Weights of a small GPT-style language model, trained from scratch on English Wikipedia.
Size: 10 layers, width 448, 7 heads of 64, MLP 1344 GeGLU, vocabulary 32000, 54.8M parameters.
Architecture: no biases in attention or MLP, local attention windows.
Training: a variant of Muon for these matrices, 323M tokens, 4935 steps.
Each number is 128 + 24 x the weight over its row's rms, rounded and kept within 0 to 255. Layers, rows and columns count from 0. Numbers have three digits each. The size before them is the row's rms in percent of the matrix's.

# layer 3 MLP down, 448x1344, rms 0.135, rows 387-411, columns 448-559
102:167108079154133138135011098125140134092133118084159133129103132136135155102093121111099070133137135133122149117116115118128136146147112113121135172109110150154116150111132145148130142120158152144102107123083123129117121153121126094102123158152112134132129080129142132146117126156161093143112098166159116129099133137148152106137138135138
101:140130170117122129137112106077155102103094152132088102111138099136131090160141164147140107124147093102125138106094142138154104130130118152179129097140158147100130156101126140059103123097110095122136113135179128088118167143100143156115108132149163165148118116121113116126138152110162198139119108117120098115124131125146123181156118145124
095:145141106122110146120143152124089098099152122162147136149145086088145112107123123098141124130139134164133129081161135092132107087101066110115118115140109133135093124079090130139157126159142147082115188145101101150147128117143083102163150150167132137101128131115176137148130110102106161100146122135141125116096147132113122077113141100111
103:153129124139125151163129105144123140159130127125113160124101142118153130151116061117102141152139100112104150123149148131115101125152106163131149113093104119110135129129128102124134121141142146101166078126127169124135161115136117105100133138150096131116129067069179144149164133153114134116086156116148172087094122152105113098130134111108
103:149088117140154146134154099148144136152157113153126115134132140133120151135132110127137136118131155132137084133114135121139114101130119152147142146113108101120122150132161150131119098144166150102133129116100151130090116140090144150089120166096130098144110137154142123126156108146103102141104114149099120118160147198127140126099180109122
101:091127113124120133175144085133128115190138151169106141105136110129186099111131107145141135128144129128125140161116127177113139164180132118183131113145118128108139137160174127148150126094092109066126129119125113215123161123129118158084158178105108122117081158153171083131126144128196122160103105136150142144144144085153178108141173113111
100:148126109092135137163135107142141122147110119214120168178129154080128112097116107127134156118113167171126109098124165140102133126155164083134113128142130165116127133160134115092163125126123144132129125127122149132119162091099126113138142138144130137138151128158156114124090147116097120133132128117117117127115149153114087190149155130126
096:112109071087133138111129158147145130125121121114121112123152170124120142127116166165169089125064148159087114134116118124147098105157136143103163138140117134108168129122163133147160113141150143187170117144078101123140147129155146123137111126149152104109127142152096111167117145101141128183121137112125144142115101124125118116164101132118
100:150120168127173127151146134171106072129150122124112145159133143138133124140151059130128129100140143125126152140111120115181120098140125148142147116151143129114115104141100112112114150122088142093135170118162163121142143155157118129142143119205148111126116136121126147143125139167090123167115150107104097165145149186135094112123109140117
099:076105133099138142124093116156102113125158142119139078153123121123098172135155103138137102122116139133139154154113120130155120084124157147143127129144129127166136110149122111091110169175108130125123160125154149112143117102110144136112124140109099115096092123105133122159130156041122110175128095124184136112145138151112090156125120137120
098:083119137149055126139125169150088142104172137130122145128102151126119115137129178120086091136135110114101169120122074095086118116133145101097143112140116084143127133104112104109103136111146136150118151092140091119156115158128092156134118103189138119118122125064151129165156117179119120114118140154140176130102124146154125147119055115143
102:077178141126168105162144081117085122155144157164142074135110102146149084156084137138113151134116116133149126143127136114117117104111158122138118140166110142136101164170117149123102087112105133131097080140124113108149136112089102105151122173170118114119109145120139123131132130140135119131148146146133057109120133148119118150112128132125
098:137076134109125092119144158146154125115129093128119149119116111134097140152122158117139122101134132147162092107138149125143160129148113116113152104090107154144115100148121155133153114073123127107130181100124146108144085123140161096138141134139154178122138091084102106105109114138146137180111095138164119157114122148109130101136128148124
104:123105082127090138140096118149110134098128140126153124139113106126116128151147136099109123165155141134151120098143152174099132155099134135117124145124138156114096093109096113112157142118114117171159138144146105164175104120132118076114128125146162134089151128115089163122111158117144101117142146107119093151120183110132097147127117167123
103:157129062099111157122134121200153130165124137147138086073126129110102124123154160118105141154161130093163125121164118185109161120134134155147137170170146129138149081111111135130149149090158142108127129130088121104126164116152098120110171142122126111133121117145115142128126129145134133149123133134122127166116151068088098149123137105098
100:195116129101135144145105171116132099124118162138129160174108114179146138121161140137113120186151120115120121135111151123145176128082155125147144125136136164132103130115146095162114166112079129094116111104152114153130144107146126138116160126129115115160135107148106099091178153113156120138143122136122121105104106143112113102115115128161
098:148104137103126149145160095061097118129134124178179121136120126149134145182157110158115097123129138131176144156160109135146141143159106102135124116146117094170106181144117108140082155124068114127111135116131116107121109166100166159117132154125102108161113145094121102137143156103119122129082134141125092147150163126140148122085105121157
098:135156146136118127128122115101133141138124104093114104164088156117129119144158123124100135156167138127120148155136152171129125114103138090103091137191105149157121154147093140144131151140130161130125088153127107110139108123117119141096146119102118102169074107158087129102148125141171092092117173156089173134118152118158165154109153117110
101:101136132069165135120152122117136083169132113114130120100136136147147145142153099145157140109120154164149082153144159119129151134128094120110146116132135108197158118145120104102099119153126140119160110129096080127114133135135145151148121106122116137161101129110146162109164118082088091132119061161165125109114099143135089137145123094155
099:110145148108127167108103116115108130135141107118109098114130111135133117118136119155141134150120157118137093121098125150114157121079132124103087125146119124140136125103141116142122119139126153158085123129101113129119118147166110170118139091129095154129114136111180114119124112138087142100135152137115147127120143062089081132163128127072
099:151130137150163172150115132100151191164153096129111116144130091132142131116124135124122162124155107115136128175125139166147174143121075179100110119123149179115095117119154123146160141157161096145126107129106134126096132170111148153097110104104138107098145149138130141137168139142148148114149171103123118119097153157144123132097123100124
100:099129125097138117101119136090127171088128131150166126119107141155154130164103090109113147144134127155172121128135091155136110124114102121108096135110149144133073141131126130163078116138149123119114134088156089129132134138161081160134136071139118133168131124159074092140102139141118124156110113139158081124123126142167141085117138113141
102:116127165101137135103153109106152119126135113142137126140085087118120160148135062123133159077078126106130097139105140083110136151156162155133094125086138128122132139125102152132122101122113183117135127132118086121123196135107146146132173117121106123159111129099165125137159081088104121150121133166125145089121162146129117144161117086126
100:081136189102128088123158149152147139055124166099078130126164144131094128098065096166134186149123118156118126168149099068124122114140112126124175144150101154142142134105136120171153096123112135150141140163098102104129176131144123107145118139133161131134133116107114108121114089118077109099172099144087134101127115102132165110120106154131
100:119112133141151159119110112118140170112111160094134134193148160108118152126150126124174135092146124123150100150130164120153132128146106104149111106110076101151102140168110133119158149126094137116114125142112167099113136133136143114114097113133126127091177126137188132133113126134099110097120129145166166137113128155178119130108095137150